Weights of a small transformer language model.
Size: width 128, 2 heads of 64.
Each number is 128 + 24 x the weight over its row's rms, rounded and kept within 0 to 255. Layers, rows and columns count from 0. Numbers have three digits each. The size before them is the row's rms in percent of the matrix's.

# down: layer 3 MLP down (transposed), 320x128, rms 0.0847, rows 288-318, columns 0-63
# gate: layer 3 MLP gate, 320x128, rms 0.145, rows 289-319, columns 0-63
# up: layer 3 MLP up, 320x128, rms 0.148, rows 289-319, columns 0-63
down288 098:141133141166113100116145138110101156164122123126117177137125144181078118124109166163160177128097147165140137152145119115135140162111131152145108133156093152150070126134091119139134103152135125
gate289 107:083180147153141108149073171123119112097150112146172116125086130115092136077150108170171133117124134134111157155111151102129158138136116130158123140108120135073110099114163141129125078175099135
up289 107:144119119127123103140133127146111156164123188123110131167124127145183149148112127146115133187156168090170101130130136133170111126116125139116107118146144124125107109082092143122093178078127168
down289 103:144133080142133134115101122150116137130119138139116104171123107123146109143172147142096150140162153117197051170177153138126138130116117128126108090125107104120129066141143105141116156116116130
gate290 104:156133119120154158092140156125171131128114142126139146138101155130123086143128115122126135117130143105110150124127112123159199125132117172125159132074096111130087118093113162131149105122146138
up290 141:143178126169123100154128102158105111158103117111104100156121100133129144138141095118152113131127114148201128141126106126121130144151082098135131080131125140100137127147145136163142146093145160
down290 136:151162123164148124151118112141106129167136106123121112150128131121135141119149097117154118123129131113142084131135099142144120150123102114120129098188177147104110143160143144133143133106123160
gate291 094:126096113137101134150124106111116130126117141147195114157120136174147134135121106104067120175098162109154122137104110117130086117126154087099142099141104133126146100112111142146114146083120163
up291 092:113140147149140133084092127139178153078122081135102166151123125138147179109125088132190137155104141126078126157127090114107135130109158125148117125118152134081133153110115132178116079130118141
down291 091:132177120142135147079093147105178147121156126128099148107113133107130152101180128173148156128132174139151147145187122098118165140143124097138124115107179110084074175122106127129134113105122100
gate292 096:185093114135104100139101132142138164120119076099145125133111107155119122143163146114100124145115131129125108094069136118171126114167146150110143104131096103156126158137114120134157174128072137
up292 092:140144111124101139112107124154159128126157118102099110175095119094159132142080124109113155101146114142135069115108106118176151164128183153131142112113125124104140111096125121100082121142112135
down292 094:117168070102131140106135103127150128142146092087143131155162131108105141118135126159095147134138129128077154100135125094155140098118117151154133175086094127093121123150122131121171104150139130
gate293 084:109124094123125110108150124137107146109117103146109130114135118128047105127078147149167132119110137173153128158076121128130102092133134124147151137101153177109111144159167100133183162122098119
up293 085:146166187127109144100130131132132134075115142137091147163140135147128123117085129132160165117101145129075128111159144120108127163128131098136117110121099107141090127109141151143125104152092135
down293 086:147152127170142123088129166115090127140123137138107138143138143085138118128188122124146112098157125087108160092161135124116130133127151121126143082194108112166173138088087149097148091141127113
gate294 105:108108156122135110175145177127159122095144116127158134117097134093114156110088121146150089129103086081142125140191088131121128136139110127138145142158101130115144146154157074115115123106135153
up294 098:111096146116094132131109117156178147104139125166129169152086105146150100144099106131143083136127117126125147134146124126126114122135170122164130092114118126150139191123128096111093125117156113
down294 107:108101125151125132130119136142091157109142142131105163112120119176154081118110112115137107135090097099136120149133164148104161111113118209184134107124120078102179110095128101158123150137143085
gate295 112:108116111114126074127126111076117139116117117124182141137077145145112125148176095078096150162150118163108151140115111181128139142119150098162144097132137112141127096128140123114130105103148157
up295 102:112103119114129107112112113102117182162116149126174160145107139143108142141167169183093130148133107131145092140088143169128177083121096090146125144093143118149108126142153163117112067114128131
down295 101:141146119125135131161121106125151118136110145126116111146144153083179149172125136144133094093156130142149131114113118125144111115115111129107082136134133128082130119123098131160120139113106128
gate296 108:136115116103135126155122146169144109098144110158120092102167108171097106100110116097118146117097065116131168117136100140127132158137096125146132117170129099142123123103171097128145110154162149
up296 098:128084128162086160143153146125145159114134140182134104117151127192105131067154150120095136083162093116161113151159106146159152131124135119134135119132116119127137122108082144136159158155171132
down296 097:089121115105132135133112081103117141192073183146155140107107135104144123138112115132126110108118127153122091104133161078117126139105135141109141158145133099163140117141134141115089120112097071
gate297 091:118125150103137158139101140144066123116150099151161139098109148108121113146117101094119072142097140137089142124099166180162123129193170155108128114166143094122153091164122095133156150149130124
up297 094:145158092120127105100123142097098119150084117141129136095122148095131115113076162106099138126084142173161158113092091163127120147164109140126188125132131096128165126150160113136156131162107073
down297 092:144177068117117092097116174094126122133146149107099140129097124104141137113104158102112131086105148121128170108108093111120093149147128123137160129135128118126155154130160129095140109148123111
gate298 088:150157110074131132128155128139129131130124164118135159130112141119157088148097112077140151138155097132159151153140128126152138160102136127159156155120110149146132129142135070096101106118155116
up298 092:136098126131169115121122156165137128073115138156120121104123117080141121079113182117098169118088132095114138124117122113123087108163116184135143120154134121121182125103139145093105137162121152
down298 084:131113120143105096100158157176106147097120139112147113108133117123174088130150169103110115123097151129122096073136136113138139133126116165102144111153120147114138125140154126074120136141102123
gate299 096:135110130123126120087114116122136127131117150147129150139158130119108141132145168118103142097145140133092144116108129117173074129161134106081131158113110170159111083162106143115132108081140108
up299 110:118146160147161182159128126122133138102118127096117200167116083124125115124156148126117102150091152119115120113156158123118092104130118136136077112125147127130161141177104169062104168134120133
down299 101:112140146111144177136127141105079120109135105147148180153127120126124113142150160111092100142089183120140129114125150106166101147155101152117120121105149133137142115169123173083118124103125116
gate300 110:112127125088162115080117127147147132107105117113118139148107161094125109143154112127140131082134118183102183105104131142120169127134154194137137123122127065105142104123165113128129137140153120
up300 106:108156102125104154151148145130142142146116106189172102107165135123128115107131163093150097130144115090113135141161146158115109175155138082170089134112128168129115108139105071132118149118140107
down300 104:114130136157131098134110147145103083158103144122127131095156161137121137086118134116179150103134160105090119181104163134146118103136148169126135129132149147120094132147148108127104139072148127
gate301 107:128138136150117141116118131151094090151131097121104139077138142127123138141106146124170133068135138150145132178155111177136169114149132108108147143149116133180150107121091103140100157101113142
up301 107:115161147141075146132155134132117110112155131134062144093117155102126113114152131103181183104148129143136153163130091124116188112131139148109151107127112132109154119099114119154141100133157133
down301 100:118146121109129149139142122100128098145115129128124145140125149099136139128131191112103191143136177139118118119132159072151151122114115137104076141126114130150153146111119140118130060149124085
gate302 096:111116127146119129146093206148120140135125112150149121125127142105094074100113129123129116130176158185131142085111142129117189112108154116182130126105107154108145124140160128140109154119116119
up302 085:117138140100101135121136086106137135122131148121129182104140104125159201156115097120141148163134106159156113160130134139121124132158101121092140128128094115153130116129080081108114106135142188
down302 081:141132103101121131119138161106100166097129092096114076136118162131104133119116126126152123112166125221115145139141129135110131109101131157113109105109114125113121126136157136106122106136134111
gate303 102:109117182169109110157114157125120136120088090136175116109076163150119138124134112140117100104129141159104111119089140132132144071131130111120126139159098156112140123140115137097139161212120127
up303 113:132120159156088142138132166139130144118088102103167114113101107149134149087146116121080103085113139148153120092100125147109133085147116125116135139131106116133129142114113123094169126191101129
down303 106:123109146147112195109095170123124137128112096120159092108099092154155129123149101149124124094081148152150147105117076149137135133165149111117112154139131134131122171112115130098147147205131121
gate304 107:129144162075105134158120133086135128127116126121132170108136127105160116122160129119159142147095121113124148122125086149133131135135087167138147147135084183149129127149123067170147081153110171
up304 093:090115121119130080124113130163093188122133123135138133110145165120113127151130081136091116125104120159143088136153136083161116138113171102120157056142143105113090125123125168120142126114124102
down304 105:111121170110103091096123151141148158091147099136131133140116135089138112142145096115153143115090147119131170158153089123134142096134146150129170149125132171109141106089139129163096085118117066
gate305 101:092129116089164142119148136111139175092110138148146100110119131118108133175109122084100116125139085130119127138140134138126140114116120140138088125142082116129162099151110083114111133088131147
up305 102:085144145151132100111118141114121105138147121168156132146130158113120126100109094119156138174183105160146136101155141114136097169103129150151122125111106122117137083111140117177128115106136109
down305 100:107088125120146138170117141093158117103143094152119142076130118099102125137081097161161127099126113163145119137103143185135133155118187148139143130137109138142159090133133121203122095091150172
gate306 085:167117120113117085138108105126095145106097113097153131123123159123130135117126115174148122140191161104101095188141140100145072146152140103132133125127126135187103133168080127135084113111098139
up306 091:096143117112118134118123153112090114165075120175108168125115130134122094128157135126141145065125117113143135090128112171089135136166149103163144111101120159130135117150167099131168124162180099
down306 086:123135133119120074129137128138136096134125119119120108139124105128114145114101095129166130138128158147090160203118103102162109138118150137136122148162140140158134117167142114126111152128097099
gate307 107:117096105097104074139123115161131165099138131169127134113152153131126096120119114127144127186131134121144109148165136064106171117109105194122156130136146115136113091103132161106115133137118126
up307 098:156103138091083136125117142099133139149108138130118106103083102091158119148131168124164180134132134113109099110110144115150120160113129156091152105158099147136108098134101134158119188089155155
down307 098:082124106126159156136100144149102111137116091148087119132127159163122107134119121108140092087115107134117110114136130122175171155129155162151111118123109176140116141157155120098121101142135123
gate308 091:121142106137087121183138161080101099113079181150133147099101155156112100149092110153119119098141095129138139137153106141160137128150129122092173090115096107111102122103143134117139108137108132
up308 105:139147117132147119110140114173158139065125183072117146169118131108155167124131104151107152143078114109134112069159103102092098139108109122091170122145148134129120109132165154098123133121123133
down308 102:121132100112115123130156134141145138120130164083128150163147123109147149125137147156111141129057098090158097072136076143089100153127116152145177110180135123135128109089139174131103122133122109
gate309 094:113147153136123126085140144116139120112123184098086140167140173150174129193147156118062141110099110156136151090120111115138106101146129125118095098148112120116129109130145088107160132141090150
up309 097:117144111120110130094158149130181124112124179097148099141179170168160155171129137149082171128120121113109113111107102140136139098147138094127122144107113082141154092139124112136157155138104158
down309 093:123172071158130121124153079098133084068153171075124124095145163103170143095147162134140113119118114137146106112085134140131121161123123144140126127144130125107124138126141159098181146145122154
gate310 102:141134101074121121105076156127136110102114156111115156166116110129101140155189119136089134109146125159130122078132098135139123101150129107154150096147118121120178123147173141146101147105094121
up310 101:089110136135112121116121147085108157160142133155154147140098136121129105141129150081107134151166118159153125126144132129172124116126117078155147123097135110133130103063095120094106070107127163
down310 096:160133153166092169083148181107120160125137138083144145129129166114124128129117147070130108148169111154169162092134142125158099126122141126166104091092112095123157136109112141099133129085125127
gate311 115:163112093070135170129121133154140146123141143118102161122150130140138112119139110152124171094136088090159124140111123105116093163145145112135114112095124113132150183189161149097086136155120139
up311 115:163151107114129137138113142128165142140105077124097136084121133114119138115118119154123073094164134158169153151114135083127151159163126146147117127092148092116156145175136176124116156116120111
down311 112:111095116098131132155128115095124111125143147131125130106117143139092119130124154096130105153106161139094138166142140112124148121144152092122127104161181134140167065114121128145149104149094149
gate312 090:115107086119164159126138134097113104157180105108135131163093147120145114126125124114133166111144154166124175158115159150159116130125062154109090144139096104135146127135127142122139144132105124
up312 100:139112108088078083108117137141176110094076134121131127129084153137142092138095136154125104129102169101136125116126111114143149128106189152140152107178148161165125127087154110138138151134151119
down312 091:154109123118073067118140119133099151092104121081111135144127139078141113120124139181076115107125128149110144134103095130169106174099154136136148141107164109160127124094154113126158128125109132
gate313 090:133134134121137075106138137146142131110102091152135144079088169126123128173164142126134097125130122147162104145128124136112085106142145117143127109136154088138081098123099101110141131085107177
up313 102:145198121130101111142115125116123106136079132156164107110156129122133162149140116133116061093173128167184136135135137119126108128157143111125094138142109123119120113134088144133152150157124152
down313 095:096187103104157123130091130146129113160090127130164114143095053154152136080121124106152144102113098136146111159098143135141133131149092138110099162094137135121142127151115096129163109119137106
gate314 111:195096101149109095099140150136111153143123154116138161108136127163125133140073133161092154166083132112127112168135158098139102139100168145124104122151126150131134174113118146115119103156072117
up314 099:158146121137132122150158168118156108119130139130173137122160076129156137099132099133098157126151081125127149138168139106109120136142146140101113142133144170100160107132102151127164107142143073
down314 105:074158138129165161127138142113143126116138113138135139127137139109165156107170106126160093112141101114121106103083137144128111129140085100095095139124128092113147077103132158154121149119176167
gate315 091:131094150130144088118144129155104172098092123165140109113125114120158150176139102119109068145101105099157111141107146151107094116109169093113119153118153125109090142114108120095161184116088133
up315 078:081185149149098150109181172069149086129145122128122162120142132104125123097130132132146131121124133140109135100164120117123116164139107135120115129126117129171120149168078137157092160144144118
down315 081:100109149157103123122122125104178139122091129133145148115116162131156107149106098147157130148123108170113077138119143147093146139149102127071139121110112146136129126088142137163107133122129150
gate316 088:130090091102143143134144152172146098136139131124126125132099094133143117108115146135100112141132120109099119128146142149165099094137172113106136125105090091152157093141130171135114141144109092
up316 100:149113060126138114155126131149148127119078159158104099113172144135094089131093165147105109133148173134075142138121117104143165107135153146140135131087123155108137145152152133149097146130097090
down316 086:112131098105111098111147143142108139155109132154142111106184162138118068160100149135147141144132131129076126134108107127114131095149138138157123111138133146126142158158164170139080128106114108
gate317 102:122112123102117089131160125134108155108132126121121158158113138136121173161116116107128104138109122180128180117115102152105154138137118158106199127166139118131127122126126147138097173135186168
up317 098:153105107106168118150132113119138151106132160123132100095221122132113114155129108151103109145124156101084179100145150091133144128115137124095139119141142133120118120084131131126149156139139101
down317 096:118099131094116125089164129131132167126111137124170164147115120138119108131081132144130149102169153133093168116172129117129148125120160164134186154159131159146128117134153159110101145157158186
gate318 089:123108084103098077142133135093127091140168139075178096151111143118108147139166130129148117091121120127130143171103107119128136133141108159096147113170111163142123154116126100148164157130164149
up318 081:134152175152168151114096090176133168121122129144092163098133068127148103115143151170147132177105130154132123117133129151105120116059131149146138163124116119124104101111100153136097100085122107
down318 097:142142160126154134133179100151166154132106120154102103102157145150148106104138115129130132157112137098118118102173144174143128179118128121178125146121127092108099131115124169115131145141100080
gate319 111:141159139153094118128147121109139148118144133126136171110153148159173168141152151142130147127144100141163100131128154133128110082141109131100130144124114111123143104139105073111112186160101160
up319 110:114089133124147130133135132135119139113105133149136169138092135080121102130169091148147113150116153123113131136144093101116128146128150129129128086153123108147129127128147174149118150110132081